Part of a small language model's weights: biases on query, key and value.
Each number is 128 + 32 x the weight over its row's rms, rounded and kept within 0 to 255. Layers, rows and columns count from 0. Numbers have three digits each. The size before them is the row's rms in percent of the matrix's.

# v: layer 7 attention value, 160x160, rms 0.0463, rows 104-153, columns 0-79
# o: layer 7 attention output (transposed), 160x160, rms 0.0578, rows 104-152, columns 0-79
# q: layer 7 attention query, 160x160, rms 0.0461, rows 128-159, columns 0-79
# k: layer 7 attention key, 160x160, rms 0.0465, rows 128-159, columns 0-79
v104 095:143137110063101078139126121140089110093187132110172112128088115060167133055116125121161119125127144173139129078126075118112197158124182122145126131124129125149127120120142137088158163184181137099145119093123164170133128146158093125183103137
o104 087:125145181150081136150136165128136155064111138074148159085154150204105115143202134175116113130111120048105057119102167151085132190140118192113137144095110160105083155173096155124121191107140083149149158090099140125140134096132124072159111108
v105 107:135169104142172102189131175140106103163118115100134177119176128147137053122146136139165187198126118170182108182104109091094151168146112162157146215130134081151131135100121164072127147149150146116137121129095148103163082135147119152116089136
o105 098:203112162096085112120167125093130147116134162108091090114120122165198201114131112153132204088136110090150129142120062075138140087076106096168107070080175120120117121153118130144193183127208155157123097103128104162115146107168129133116161108
v106 093:084113165139120122088080116125075149111138119141170121123133136156187154121106098154144138132078168070122091170130106117175124154120125195126168104147107152183080155128049087140121134124075127150171085131140113188156126123199177167109152146
o106 084:123143112055140158177134149139189095130097149145138105123153097172133107099191137160151141147120147118152102102190187168125125126108129100131119110074108137094189149127143167153091144139145197136064153141119138097147084082099144102134053173
v107 107:107127115154092132167132096145086060102091121129107135099142183193174070076127033178136177125123087103073126054146127175090123188136131152183074131176138110067109158126151085125155159119147134111146103084160148070146141149119121130072104134
o107 103:163106174120105178152106154130131137160135111147168145105114157078156171164179192107138088119113128189152128188084137122155126132099108133082115089176157096213103115155136126149100148112189178121153069198144118095109104082144133080087104143
v108 097:117121147123168158107101156148145075104122114190083114172153160221099118161089148094119161180144137147110175160164075129121152172134155157117131151130131126100119151111117122104092136199136094112174125080124124202098141085071115179123156128
o108 095:098133127093163123130177119120115133191166098136140128128119095089117159163125113150133142090087095113127099181094146136158075097140137072161084110094106165112162151112131124136056159092136161160081177152119141089127111136074091145058133149
v109 095:110102116117156148129099121084129127090119098119134196165112152151147152099112149131101075116071156117097115073110156152183103175087097097121143132149080143127143144134092104039101156082180095145199138095131142173137092116174146164117135176
o109 093:115148095106117150089084133148165088151104122115166106173104147134108115157153116134141149154166136139185078167181149099154107081109159131112115080148127112139154139120146119119135125141089190146174094155121151089114178141077131111188136104
v110 112:133085148146127129155126120229099071116065139132128196133125172108203100094131115131076184160114094127104179115119180086142142140046156104107090128133099171160118152074102124065123103111123099107165125058104109108152164134109130139108153057
o110 092:187151048128108121162087115092109129162171110104088085110127170160187154102193174147126130101154145100134153136101140127123096133161174140136159129185166195118155065087134099199147162099160113183130056162122137095130169125165178109130116153
v111 120:168123095144123103143127172103198082141102176095089181145138126147096190133094104096106110126105070088083133139157102097156110094132150116141162135138165096098153077174129088156139131152112147105132147163138113088054145132084134155080180134
o111 112:104106170114129153107082076133115206148137177161158093112136093106134090093171116142122123133173147178129135083072156183105112111161095105162123197108122194150159166014090165074152115170107121140178119123084151116115117130164174115094082194
v112 103:132141097114083151074161145102085077124057141139146088104158102138138139186143126083138117160084090121130112137143181134083143107093143122093125124134111129106140122153175081185155116104118152122110137142076118144114131117129179062095110053
o112 091:209132133170127098081113087174148051105125107118180162126043165099137095102182115164150118116136103119192158131125072147166103126166142143090102150154187108158071168084119156079152110148130128125155111061165133121159104143199113107179130181
v113 099:102083098149130183116139115176134164145141156098127130098104134125134086118080129187134111131114196206112125085170147055142108067161148152137130099117069160157094144127089127193130081121180036094095126151088118107151133114101115099175142067
o113 091:142134203128158128174130131058106184144108111120131120162090140120092153097144141138122141099161187099128169150142149141117144140101116093133147154132082128149169090088146158157164147196108136179123126156189152138107125113106096109117180149
v114 098:112109069149206112067124111175145092108161140150131139114161098188100064188142097073152056112119034152116134110125150093093093111152172108129128174150173095069137172210145138121211163091126164148108085130108129139161184090128090157182150131
o114 086:156125206136068131132124150095137084144114164072077105165119150113139156131133100101103146121140171055109141165126159132119186129110155164157154169120078106165127109039176137129037125157132147112190139103166124154089103067122134164120142177
v115 096:173117104139117160140117143043163109088177120104103173148127116094135145129152096149118132101130080139105079129108116135101155145079119050126083131187112140120082113133164115094154106074038132050091140142171120154100091097106095077169157102
o115 089:066153102146150116086141143132122178104117128141114159109115160139087115153112111092121107176139165109076169115140205126133155129121141129179111160152092153073096116163135134093074117117107060124194111108089159140085100180136154113137101157
v116 107:119177058104077119184158133093106152136147135145120141118138104099079113114163133097142100097121129147112113096147153112152138147100145106166094118117069120168184101114084121151122153140126102112130155173149123083133056194118087108148131048
o116 102:136142165198184127071115080101133164093173132120148148108107128169071097156085139171096140132145146118129144166140167108090139115183107128103085176112140180105094135098102129070200151140114080127104141117115160170168177063114062097117171169
v117 104:091188147104106085099133106134093145124183037120126204098108133138153159162135102105154199176149146169155142105078118139103142151089116110136129114121104125146122132128080150079133146107116050119141035169122145169134140096139113110093169125
o117 093:149115168156120189115126078111134092120114163194072095113128165136134153094136151148094171148110116127106084126174116089138165074120131221110140061143143135046167131169159152149067106122158164110186154138149191102143097142143115133127112082
v118 108:099139086138110142073120093126039149118138155119126115109129110149110121127134115172136101130125183166150088137166141089117098130085139167125146106146128108152082079107076153130099095126116129176156128142144116143129136142076157176171141099
o118 099:104131124136119134165094146142155123141139164098126100093162093119158106157113118101134102162142140087134140096160142136096185175142127120168105149052102165181186147100182112068115070134148171193113144140173170129108145101133127039157132136
v119 105:055131095119074107120159123130098105141124123115169093126132130068092125113156157120117136073086082164097092113120097175184176133112169165206100079127091121139181129110145105158145071117081106129104150090155087174189127092114106094055168146
o119 093:106121118137125099144089116152110198135162083162141137123095155209132098174124106119109080146093152152108174116149177089168121164158112158059139139127112153139100133142155131090110135124086146095154144111111164141133100115148124136154164167
v120 101:101131094078095139187133144155151146117119099113130116120109087129118088155125119137149159124142069149137184193100120118122132142111104099144170154144088136156169209152121131074248168074149143111148088096125120162129124127122102095079098124
o120 096:124111188152093141095150139123116145149123147117090138101155149159129164107175126137152135160074128022095090133158165130128106123143159189124155111129157101114143071083142107174131169159079115113119163068075113136112094110102149142171172097
v121 108:067069092146191130106153083136093133102082175144126099135146139132189148117122161115100140092089139097157139094137117167079104161189136166145141142162126122148083102148117093186151158131115103152088109142097096177144176155127148044161142104
o121 102:207088118121066120123137117186180091114150081112193142125081114065076110095128094147151119131179104127147106146102151170163146127081129159087152089089153119128155124140147167145145132070157099120152129102158137152121078087181117147128143150
v122 104:153154104188128072229135118171099114131099128090112066095154131117091128116129090175147170170143110148184066154152134135100147097160116156114168169119141183141199150155153145071153208063119109119139145097152124076087096116149100130080102155
o122 098:125098144103148150104198148116152129131130141136142101115109149083131136062160100103109155151121163063142165154091049097132118143151128119118144163118136116103078138148092096183071068159133172127077110183053126152111160149084152103117124094
v123 093:085170045102134141140085105194197154111151072161125121085169118120156177138095104126178088099133181116155093173165146146133102121134141090168098109057096150149157152135078117145130108122128113114095191097148152162126090078137124106111140188
o123 085:144140183112163140101109144080100135162123130178152197141092098148095157141105138133171105147075133157127113116162116083117161104088083124088106105173135069143132097100100147136142191121133146088116080154116104106107189168089134164132127142
v124 101:097132105154114099141135149114176104130157166170154092120060092161169169180097180156141127095087080127094156127172123183101123088141151146116131156108115103059067093179120061117138094092089121126135151125164141093160124080190186168150130154
o124 096:129104138130126090112105085117169179145087160182101148146133119098143082113176125065138129160141183176136144113014162094138154160114063110156069165112072083184131144091142116149035136164127152132192158131119093089152094145120082132089156152
v125 098:092170091116099110138090128171154148157061147098138122124100087106110148138060192086054078114115119142123190077124150120083143104175154174147154113105081122110180100165107129124158114116111149210106106117123150190160094176140095058078200126
o125 092:145063153125136177102148075179172080103178120158156132174156174118112102112154074153124118158099131114087125149133127184191108065125097107107186130139154139139121154083116090102110154123195085131142173157106086114112150088155131135143099092
v126 110:075128201118119142110098081149144063090134145141088203106128163157149099063136106163139103090148132138135108095121110098154143148058105141169105169106094157159081174155046131142101143109159115125194138086069172163112126184156115144154107099
o126 097:157151116085144137118155206100164127148154123153145111141102112115157120188138180186073147123114158148099057154130124101093095094147166083127113110195126101091158123062178118153123170136136161134093047142169103095082135095099098113121124105
v127 099:142077119064067124196160107120119181143098117065144128165133116098092143096127116083192163156161047136122141154146125155119141052160129067144097136113123149157164151147175089133182124156123089114158100168164193067096127150097091117074131127
o127 094:077142176198173147077116106159106180142107170157128143118128105114097096105134190169077165151095180107137149134098179056070130089150095122121209175098105163142137113118091135149143125118112134182130151114100084160168128150154164142137081132
q128 151:156074189140149142123147107166122108151106191122096113206075159130136105146162097081164058081118185154085174101127112112127133124119170186105134140163137099110163153081084096117098121161115135120091120120110162122143115104132153169155133095
k128 141:148163139144096191168087123132061198150148175078093133118104177134094102123177115138096111116178162081136108151122103140164109150152151196128122207109093153081127128148106087087172100161136128055111114135152133128166103066139146116098076096
q129 158:085127063127118169071115135158149111200157160065159111087190179191122127140149121111132105111098135102129185116178156099111122154117136127126163159132150135087049121080209155106094090154129157124134126121135128194056166174139120123103125139
k129 147:119165131095137147172156059168145103146086160034131088098195151150127104168078144106120152127100157134138163106149127095151150157092141135140144156134105121094132136147154163112093072131128159130157059141126149129111121117108120119134124143
q130 156:106151117045161109178078148255135128085113117095125182157094110136122198155121145075115162100165137125125171151120119103110111126156131161120168123149155183113114138044075174185087124117176099111131116187047040119145112118141105110132138165
k130 148:158069168086168068161127219169096098106056122123134204112101110163114192081152110105106166132170170137087169119117111167116107120196140086095142145138105115129097090080119112155107118094113128188189134126131202156094123100184131141128121120
q131 164:103140152135149086148115147156094172110145140139142110084139132139180072152083157117147095126138078144001133141205116113170154122109099131095122123122184095152168081163176099142097114196117146139151134150137125119084140173095139097097068145
k131 157:100160150128086098099072091153163121123066167098076153101127143122128129164083158138151157119094087093096138148199197154147158101134077141113157126170166124150135132095128113067095159169147141089133117125154179105102142175068120144123092107
q132 164:167175104093094157080083147127085112204103140156163082157124094109156123101154043137206136130105156113092156131157136096161145172143149093138150126144134186049098107114140149077125115140115087112155186139155157132107101135170096057079110079
k132 161:159149112127113117096116109134116117190107115134113151141159035109109074137135051132117162148144179114132127115187160113097127140155147127167186084161140125085111128177105155096085134134204103094155197098164148107128176148166102150156177142
q133 149:162127118182124117146098190136117134148137096117148081128137096135168109134077137156179129109077137106135127080165146097155095149144120194119120091138122093167071095123102101104127105092104146080142096109112126092090196126147121118153162182
k133 140:127206100123106148150137138130187161140140133093132110086136064102108127102213108158159131137040146100129102117129073072108081198156089126154175118132139079203120144078149139134159087167172160067120114116124137143051124137102195134145152166
q134 156:136126182107116090098099110139204104164119168128128136139038151106164095122079144077108098182103130125093124119097181112070134193100113097130107143163115152142125204134202107091147154178116128134161152124112172081148149123121193158126121085
k134 150:117166130149163080147101125129115129132026130159137130156097163131132119142105139148108070108140111074096074084149208136138135155091088122154149193149070131203161176141163183154098164081082142114122168135169102088149131076191200108139121115
q135 148:107124196117176136139106123073073152175203105095071190107174099139120180108182157131127145092085128138196098141097169107151131159153182137075119179144172126125139133071112092133130132114130141138179125173085084085136178140130108154100147125
k135 134:073072149137147210144121127153138093161111205131122174116162139152116142054162119083098070102142089121144143151129104148118078081145149119111038083132136114104119124016123137116092164171099120156166074182113092142155106130144100128104155155
q136 152:051121112086129103122089125196190121105188140107149162160136146086157097179117144138115109117122079105155143085134055155110154164112187127135140120099070115083127096170087193163149095196084101116127134067150124094103137138117207151121169135
k136 135:104191146158208152182102164166149103060095142113181106162109175128115170139126147083157103163135187090152117112104043118113111115085090103070074126155126163107117103166112082103187110124104123136137115131140113128107118158135111131115145161
q137 163:118131116114142123123099125141090074118127125199131145163134157155067119095165118113141074185097068161119194147135135037099168141146118159167141109140121167142069132133138108169169143121136151129185117100094097144190091159195128116138143068
k137 160:128142125145119039105119094149082117140084080152088166146060122148133185074174175051182131172130153157135138118136137099160099141141126099126140182112136128092132119121176069146106064109139167124155125095119076119110106169166098097152126092
q138 147:105128122072157054133124142119117141146132124055144137157152038107122050111118160137147062140127066136113106188149133118109167061140148131112106144100185199157173187091138148105065164128098171148152140122123123109069136131109120144198160141
k138 136:069111122154084112110132130133120128083145156153145147128155102160068095078057143124142102162117068097139098138134147085168094154207116158117049141149073158104129176114145129103131105111131101174124118143138132132124123155174189115140119117
q139 148:040116167106164153121130119142167115074070150152116112150132072195130078149101128160122101112111192099162164135163142116150090143169179043135174158151178131143136097077122094168145159071102147186110152104219171103124119126098120093113158139
k139 132:113167129184159068118105156124196103098136151117187133118143055172142080113177128180157106110117184105134107061185129120171148148155114095135167116141125154072141130092114137126140180123046157142115139099136158163163110114095094091134167145
q140 156:102160101106153114087180162103119151093152096167133177155165103150058115165205102066120113144103099173140110070123091115168147149159149102086137098137116198188146159115118132127151118151070181147104123160098154108115128119119083192070120071
k140 145:083124112134163169129182129093146093168117099082137106141059141127098158086121137092109188181125114079146082136149125150148136125194143107171167088131129149161082113149136145174088177134149143110145094172202127116143171138115133154072064121
q141 153:128136118114121168122065162174150127061094098101121114126134153217115152181115149167152179154160131164155159138142137084114112145140166107114176153135155143177048157119137143071148123095137155125063143146133124202114125097106137125147181103
k141 141:123138165130115148147116174143132147120166101113149137118155093156129071184106167067115186146131154163099123094143136093069130117143143140172140139152135121120056156106086142120085106069145201150088142182187178132148206089109116130097151108
q142 153:140121119144149128230111077111117053143108157098081150168113151161133134157164149133161123099113085102097184066119147088106125113070159124128140074077106100107122137123109045188150077129139119121073158134104184131141175104152153090163117133
k142 146:173170093151137150167109102150094128094148146158082177149100113155202125088181113100100160091129117142137113158157142146118102113106139186119125126112071090110215150125114081177156110119069208113082198114085147114136162094120095135083138137
q143 146:137191148160140094126179160127114123122157083146187149119129124097158130137103146093188094121135096127074148141124114151118094119071145132100110081132198132144062158054127185172160118123134130089084147137119177152135120155142174138110103150
k143 142:176132134059147109128204124141140070125131119096082094105112122092114141164092120134111129180097120089116092118117170173104197126137110074140119147125178190153116098101153121104087127102125059103095127106163143119149172125193105131104065144
q144 165:131134137104130142127169173122118105125132214113081169109145157097198169147140097194143051142127119118119118132135162151140079187168113123107111134105062171146106159129152141141143101121132115130149136105119121138101100100101167078142082138
k144 142:082203086130145102170149202160102083147101127117135150147148180115120151168123122204083116158097120112132141130057158151162113118131120097129142101073169189085114107187126124111141173105107113144092113107111134116121155158103193130125093149
q145 159:057124104189108164101119159127113114148054125109204179155131118107165108129170112129126169173169153175078104115074139107103158069139072163084133153139120173135166113118137108108146114123131091142044144175107098115213181126122165156147092146
k145 140:092148146067149163076119099123117129154181140123154146173137157112122120118145098108169156184079127181127100075078124138107090107180073166085147185148111136163159106143107114145079129135144118172095127131174143076192150115117186124123090179
q146 150:109145155158167139094089197054167110182105175181145142127125095128097129193066145076078117139127141129144148100189169168144146172124111107162112151125099110108189061112151139101131068128118147115133137121159151151144114098092174156124122141
k146 135:165120127166156140109125166122150155161180147145160118128100135138150101172125100085154092188122170130131135107095147178097121146126201122174146100074125179172202090121137126085137105049113094033153174085147133133151118098113099165128112204
q147 158:165153191095139199106145117130127081141086083135161100196194152146117121102133189081103159130142075135144098153195164143119141146101099106133176064119119170135122148229062082121115102079122184144102093090120120126097174150107144124092102133
k147 157:132112171168165137148125170140125135098155093157137138125117122120108084093163166139172102073128089129098090149170135156105150167110178106124123134142097164108154150163128088177144113120138152129118112141028120129149158120117078115083117116
q148 143:143221101075164130145175143128128116116128130124130150134117096103125160109015128082102113096173141151161132128173128144116103204135142116091192083156109164141044186150126071133086137116154147102104148142115138112142141139115187144136077121
k148 136:173161154109169124160096182099105085164131159089108124171152131054121073165084092094098095148135157136175097123135130174134099126158097139119215107175140154121102134127120128156144144074131138082143180092148149114183162153174119154105055115
q149 152:157153099176122140138193190130124113107099139128165143156143152119073159147098093143092061179084083171104158171106075114164122083101138104146127133161194127081181155212122175071110174095155130126118186138101115124081122129086119128140146097
k149 135:130107133141079110133159163164137146141117139098130140135081180123099153152074167134112108167163143156154148142092134098155150147098121132096118092162148051098091150115134125104152142142079123160121130192166126128181137142097112175184091151
q150 146:112134110168108145141181178156128122117165134093108141150103147113188151158077153134179133129068099121164077159136107077050117118147148098073154109177159117094143144118139072161146165133098085098137147109140072158116182130104120219129166161
k150 125:100136218133096176114138138121129071111114165103154095154154105128142148096050133182155089111117146070143129117086160145135083117144147181120105143078118136087138110090157107184159176122076107153096112133067142129076106135115150156143158147
q151 152:096168078179147063141114110114048167115174118090113092100091142145080129164126116119083163098082138160125126119071144120096078157093097117125084116200121135112134105183097101125175132098137138132142147140137116119160186200110157137125125145
k151 125:128199127132199202149070144105121123167154096137133136168103097145150151108127129157049152102082148204137139143096136085099128138102111093121143136151164107119182069111146090181149155163080097114145092138114109089107199122141147155144150152
q152 154:109128133149107162113099171083149170103138103123180175088142167103081139123091120174111158195113126123077137103119168147121144061122112130134131150143103142161151045074110096109101124115147153124141175087129095118126140129156116088177110098
k152 148:097101111152124162112154145131105137104114131120152120071176113146139196122171124102112118205130125123120136119112168150054091143110054046174157114100118098179171087133114168123120110139107106120139132115080146090146111132134107178210099142
q153 135:118111082110133134142132125157132175183101114131108122067132103142154103159153057049139135114172110077127177128137108113146158132142094120195098101068106141165101166087134136173115091082119159128185145134146151120095168142150122112123126171
k153 132:155173095152174135132140130137126117079133111102128107112090092121062078143153135118135127122140107145159184128129148146146147175132098149184119093118144090136167129140151141131101068168120177170157123196070181138019162118159131115117125109
q154 152:100189113157096097103118094096092097146099108148088086130111134172078096168046176100111065179120171143145060083160163164057106140141208147131126118079070114110129120085172113122137149103116146088154089168098134121159117138140109158133142125
k154 139:110145101141117099119117172117129151165150128189118117118101141171122157094142127141159067132169085188123050089131126128084154074127103085155164152117090187115122135112164153128166057173096121089174167121083164140168139149099137121134113071
q155 154:216103110139137115141160148074151131122155177166144156060155122160125093071098147141127101118156134157160081111129110129125112135118112152143168146088173085168150178093111053179122145108135123222079159119088120155084127097132127146116072132
k155 146:170082115152085092143190108072178075135114142107069098120199094099153068152111153148095135118168141061163133103148115159109148142099174128103164092181117180148160103087133056150129131106159126156141139156150097092104169128086102118166097150
q156 150:115104106114161190091087136127147119121122110149109144193100156089165116169117164183192170127139204143128113179131142125089070162143062108096055147144077088118153121163145124176099156130096151148191108182135165115093188156125167074125126150
k156 143:091150141134110152171073135105115104157161146160165110152141148061130115135165148152109185175136170190123159144161178122115125079167130141134097120106118138153134132109116112121085162157152165167167116137131134124117111129117150116105165129
q157 163:144141120146143131095113176134133118117107115165100159190126183113130060176121128154093163080095090150113182152110090186134118153176083151114101120086098130165096166156130170130167132172184060134148120134106108113145170158167112131217149100
k157 137:112146132132145126112191159138136131143157112145153115169079162145113156139124083112138127066137140067166152107161116131093102148152117171112110137145134120174154109079139096102124223112183112099141115127123041139137137106136168078101126119
q158 149:125233179140128165130201119111093130093094122126091082121161161136091160098178122147110148134155110083098158129149084136099171120102108131133142142173130083141125161123125117198143106121169116164144134161172161123161099137156086102100161155
k158 141:103152168101153123061151115116131137149140070151088141125128164166137120108141092166168134100145152140100160102125104113170218123104124138155172157100137091101141120127181201138141160161173098172103124160137129107140109038076079125097073130
q159 158:091141105114063110103144130083173129104095086122143121199094157192139132117082086128164186106129173108121179119112137126167157090149130146099114134156099112134077118139080081108155131140089134184152117114071162099076115166105106171119132137
k159 147:082150136177153097117169148142152109089118107130100071164132152171127135131182110139133142079112163019071112176146142091123152093103086159108097152119128170130112065129142125195124107201101116147139083079154147160066134151078109155088140159
v128 105:116126087112134134100096131139132187142126179103168181099178116171120082105125145137089138145117113144125086103131128111056067123133117142061195144129153156173183192145118162135115159134176129097137136145120118122167112124100148099130145157
o128 134:095109180152141127120067101162137119152166154067175093098161109095153152127147121170108101108103179152083081092124162104127139159130092139113178157171165145097175053139154070107117137175147137152098180148176099119216165101107154165115109105
v129 114:161159131093161135153150115197092143044045141090097089117116194138082149127164069127112148141076154094153187125144093085164116123123154131127124191155127164142172120113178135143126134177143147144187095109116143076055162140155082149161128153
o129 136:073115137133109099135101111101116189207169131086118199107150093102183161108169133128099131105111087054080140083103172150135178117117078152150080053101138120125084064100092130136104032170091149095182131090101091101091105161176154110165106113
v130 111:108122134071133151141129090115066143159153118090088109127105137130126165099137098137151151074153146183111180097118188181081095145116074119133116106141117154105114142119103071117113115149153150076168177173092123074123180120142110123159065077
o130 134:182129145121147157097118136141102110167127144176120188138104098091095128122124134088099167185175090142086076108154149134108122146149163183153127111075096177156151158091104081181097100116177165180126147155069083114134168091136166070156042116
v131 118:112134111108111130176132099197174142074109136105165178160164123130151134117114137165150155083168171165126115131140122105136099146117152130085120150134136124115170124121135148098211125065046103172109162086150114170096109152134159135156161097
o131 137:068121083100170157145092102174151110131133128106102142085144151110141147120054179178176084147160111131172127132160133108061083157125116160163183139100169104054084143079131138172093124080128103073193131123136111139162141127169085145161189157
v132 101:183096080180154102172096124145090145145097170138188120068139125133086093171053088103152109109162155157145111099136166097140092132139102182097129169147147090121164145089096111088126148127085144115100182082128150098136104088194180147125167065
o132 128:102110153063115067154061069176147120123092152087100130131083122114130084146127123160117105103140114123039165149120125107098143112119153140151072145133162149116188172079125151123144138173148102140164155124142115111097149126129162047183111127
v133 097:131076112146055130115108069116196223106181141169044187118100121175113172163140115126141165124109141099089164132114118132098153122108153133141102089126124081130144158081142139145153133122148084116189099158081158117082095133121145159164154136
o133 117:163135138169141118169070107124100196161141111130132095062183145166082114112103145144126142107106091106108113111152146119161163072141142178155174136115173004113196076138137134090123132097118112130131092144140101112071122166097116116129111193
v134 097:128147140082117104095125118134156155130106093144100087161116136106143213082138136155151164160054086217110142129171101054188147111164067128127159142130164114172161099139171102169097096123084199110063111115105129107130100097130158094116104098
o134 121:147131147145088141152176095131087099156093129117106140142141134146136089123183110125168118127109136103099145167105125108131131144122076144147086144160108093154108143128105121143117134151136116122088115148132103139139166172109113106149120142
v135 102:086112144130091089136109142158150146086112122121070107130071131127066159147138118116167120162136163122163089094167148124126113076147153103077144137215188187117132125128106116157141154141134165110138171127153122163060100135135150130121138079
o135 127:114165183068173100110140125110119160113146101156146147151151082078142148130059156152161064120154116145099075157205081132125103121158142145078161074130100151124126137145081144139096111153081133109120084140114146067072103128140132156161117131
v136 100:150130155118086088135155116104170096079109099127131159169141152117139155140207148181138133081136103054061097132114130144120118137171116147106104153151083144202111147148102140133108091133152134120126115097094071104104108128098157100137169130
o136 127:159103144154121134151092117127178125112115113136129124167116180127179095074071127113156192127136124087107132128124178173102121117128052150105163136108062119185060120207158080141122109116106097141155097144083162128127144150118161169136093177
v137 101:058161148089132055148153143195100166103074109153103142073163198086121117177123118160145126175142137120200147069094098145152180104134133130106119127119121113142094156085159161115103122115091171149120091187126162144203107114134104184139110127
o137 121:116124141150124138119167148150144133177083195113123123064148145097159211140087118142059096141099112142094072138118150106167114103144123169093120133164176082128136161154169130126151158118125115118139100145097118165124063163072101139102093098
v138 111:125146104104111118119112201136131130148138118152147095128137120139125165138106114169153158132106198147065193139118141061130131141142125086120132105129121171086129126159143163120108193143134123134182077117136170105083121093143120081135064130
o138 135:103151120114125162139126132128132131097110134092125150153157146157117185151161141234104162125135144095094163153134139148105112101171102085095066170199075144049160064146074170136124117092158102180142093112130072132099166107088105095162122180
v139 103:141107185106123110107131101118153110135124134131103136147168139146183166139130134061103122197137067167096145134127168190110126079147095142104128082125223100183107091116053132153145129115123096176104152106125123161137097197172176174199114171
o139 129:140160091159125129112161199155131125123130122150150204084120124037130151123090106137195128165130139092141105158089107113138110109088100098130126147125142138176150121046157151150085130109131108120149208186128163137137138121135114115082112160
v140 108:080208116120111170122109110116186135145158165110097102124170119112171088144158149101173114145086099096123156138078052058128139122178119226096079122161125177137118133073152131113163107159182104121143130160112174088171158152131106096102127146
o140 129:111123069151083146094130071093116109187151091160113064091183124103114075122139104196149130096124165141131063110141157122109105112110147117113039115079127098122151106150120098124172104138088202129118116140139142163135174152126109136112126185
v141 103:109132136110100170070151160172142166118104134091127129124078188129105171187141156094173116133148169129135142120055108117130123120106094150091128233129132141131090125106120128114086159085133069100105205106216097135126139105044119119101114157
o141 127:063146175095149170084128143147129166112139079143099148204129145061124129154122130105147141123167146131075156106104076175115122130140126179100130215135098104134138110131114157129154138204130044121132113112147096115183118099131140161139152132
v142 109:161054132088102135090176110101113120155111162158109076121134020067131108111153114124107128149175124177208111121166113144107131131080167119101049114125095136177184150118117135112155144109156122105107146126131118105113134084134109120139140108
o142 128:210091132145098135082110152103102112182095111196183109118096101129198143113127149178099153106121150153095078159099092138082123154163143124129122134120118118138103132076095169083148145116158056129081181131170105135146090121135109090128087089
v143 106:106081103104079076100040161186128165167113067107137175131134062098171152127160134091122122124113053154092132129122119047137158111104094137166151196117102124141105134127127153162149094142126113136105173146185147155158139190178119086110154083
o143 131:120170128152057070111113103137131109105079117130115108131099132140111136066121100149164137166163138126087152148107166078060152083066159122099103128083117118081099148109161139104103142096166134139092150114101150130156110095182139084173172109
v144 109:137081122163142194160115146136149095094108141078138096105120132139078121135129134133078161111134099146128160163138108104119152052090134208180091135162145099059092159122162103122127094155164128114135152092085186113115100097098075184131152180
o144 132:143098144123102193118142094160062156147155120106097098187131174099136164167142133086187149110147127107116105171173161095127122147126127105148130127183135075109090126170109072085124134139100157104145131122115150132090169182156089098111091093
v145 100:135125142120168123126092131150124108162138138066109160090120110171153170169164166076144127112139123168159167132221118121124097176119137065164134112151122083131083066125072117101095127116147151112166102152133143171073121157142138112127167091
o145 129:153116128154191123121062117123130161065158095141135140054167103198082150154113111156124145150152112160114159146163104183146177096165102105100120095095110114210067070092117160141122064103161121090118097144168098140114103041145112037127100136
v146 113:084183093126166122127125139153019142140111143148141154202074182128114179067189119126109122134163132138125170202090094140095088130144151118126173159114100090107171187108186190157165134134141110091137109102057105127134114167114145167168175133
o146 142:143126134105137138106031113097087068155127132148090120168091141085102224128116112115110093157054153211138112100102142101076114124133113164123110108131011146091134050209130099153131136130153131053231109141090088106190089147171163127134131092
v147 098:161149144189166058132126123163163118180099111144148155107147148094110086200119087164134116144130143130127152096139141148128193134134114117188170126133142139096177138115169170104112124106175149100124159164083138129150175124109101118125140142
o147 124:101169173088149126099113138156135140171126143168104062110170138097159124099131138118109103125122155090138155135215151100130144214125109104133162084141173140084119139193157149148112094132145144162219163144185155118093103158167169054066060133
v148 104:099077122159081054070152119154108147182121112071093107100151101112124173086100122125153139137138134073124175194096137163180114131123120095099149084129165145113123137115108079118115169186224061102146206102098095074092080151116091189140186156
o148 130:218103126134114107144135089097136121115142110101155112155162085109117115071130131169194123168134121131103129160147117105178145119123123092168108157194145128157123109189118084145134153154116060124165157062123071136114114156147134092084108147
v149 112:143116113133142102131037167087134111114163130178112168152163108054133166105103084158121099118103143150092153086136088173147122114142159131138117123086114141147097066123160120177108151176118134090175142174160192124148128088107133093069147111
o149 141:158131160145166062195103097148176120105167125102062130101104104083152130133148116158093164058150189136189128105099098160127120151094123128066047102167087065110146147132076127151111105144158155135115075155145102155127157151125122085113157167
v150 107:117119224145075134150113080091107119144155108183113124150157111129144081096231158153129112133100116186121165124139165080168122092188133151158081091138101096146097123127102129167112142172138139161111084153100098120148059157160163123157189132
o150 132:133112083175104193134105131115097156117131160094107168137144080137136127093108094161146159136103154121199077162101141103141119097206065099131114126143140138181153120164135138086101190109127147144177141137125153114124139126135131125141144124
v151 107:143139121153097107125084097114135129147148082148126142155130089156114134165175079118133134121162210108112107132121134113155109168124124136134164120104090134116223071127120129068162156162049063052121175097162069144173112141132111132126094112
o151 135:129179117156153082183131131091145129087086162204093147120086085131132104143070098149076091118105153129096205083171097166144116111104111153111101072142173047097160092137095090106152105111123080171088160097154173120099118080139149091168100140
v152 115:121117159108128161146135058103172076115114126103076074119155124077137134177185144168106163170128178185112142128069163140086125076130134100111179115137141109127177068154098137106161130139132153093125179108104173140145150121052145156170166115
o152 137:140118090062116123123129156125112154090107086098149114135090150102153199144046118105088159115165196128122052120132099113152115119083103172144178109161137109137135110091101102154099126118129114100094157170155121130075077163131156128157093170
v153 110:127126206121136152136102145150126132082136118117052192177127105091112084095119105120140114171140148127078133157101074128150164195187194164103109126163134116119133098162144101126144132032153126144113152122129183101146128105176120136140122123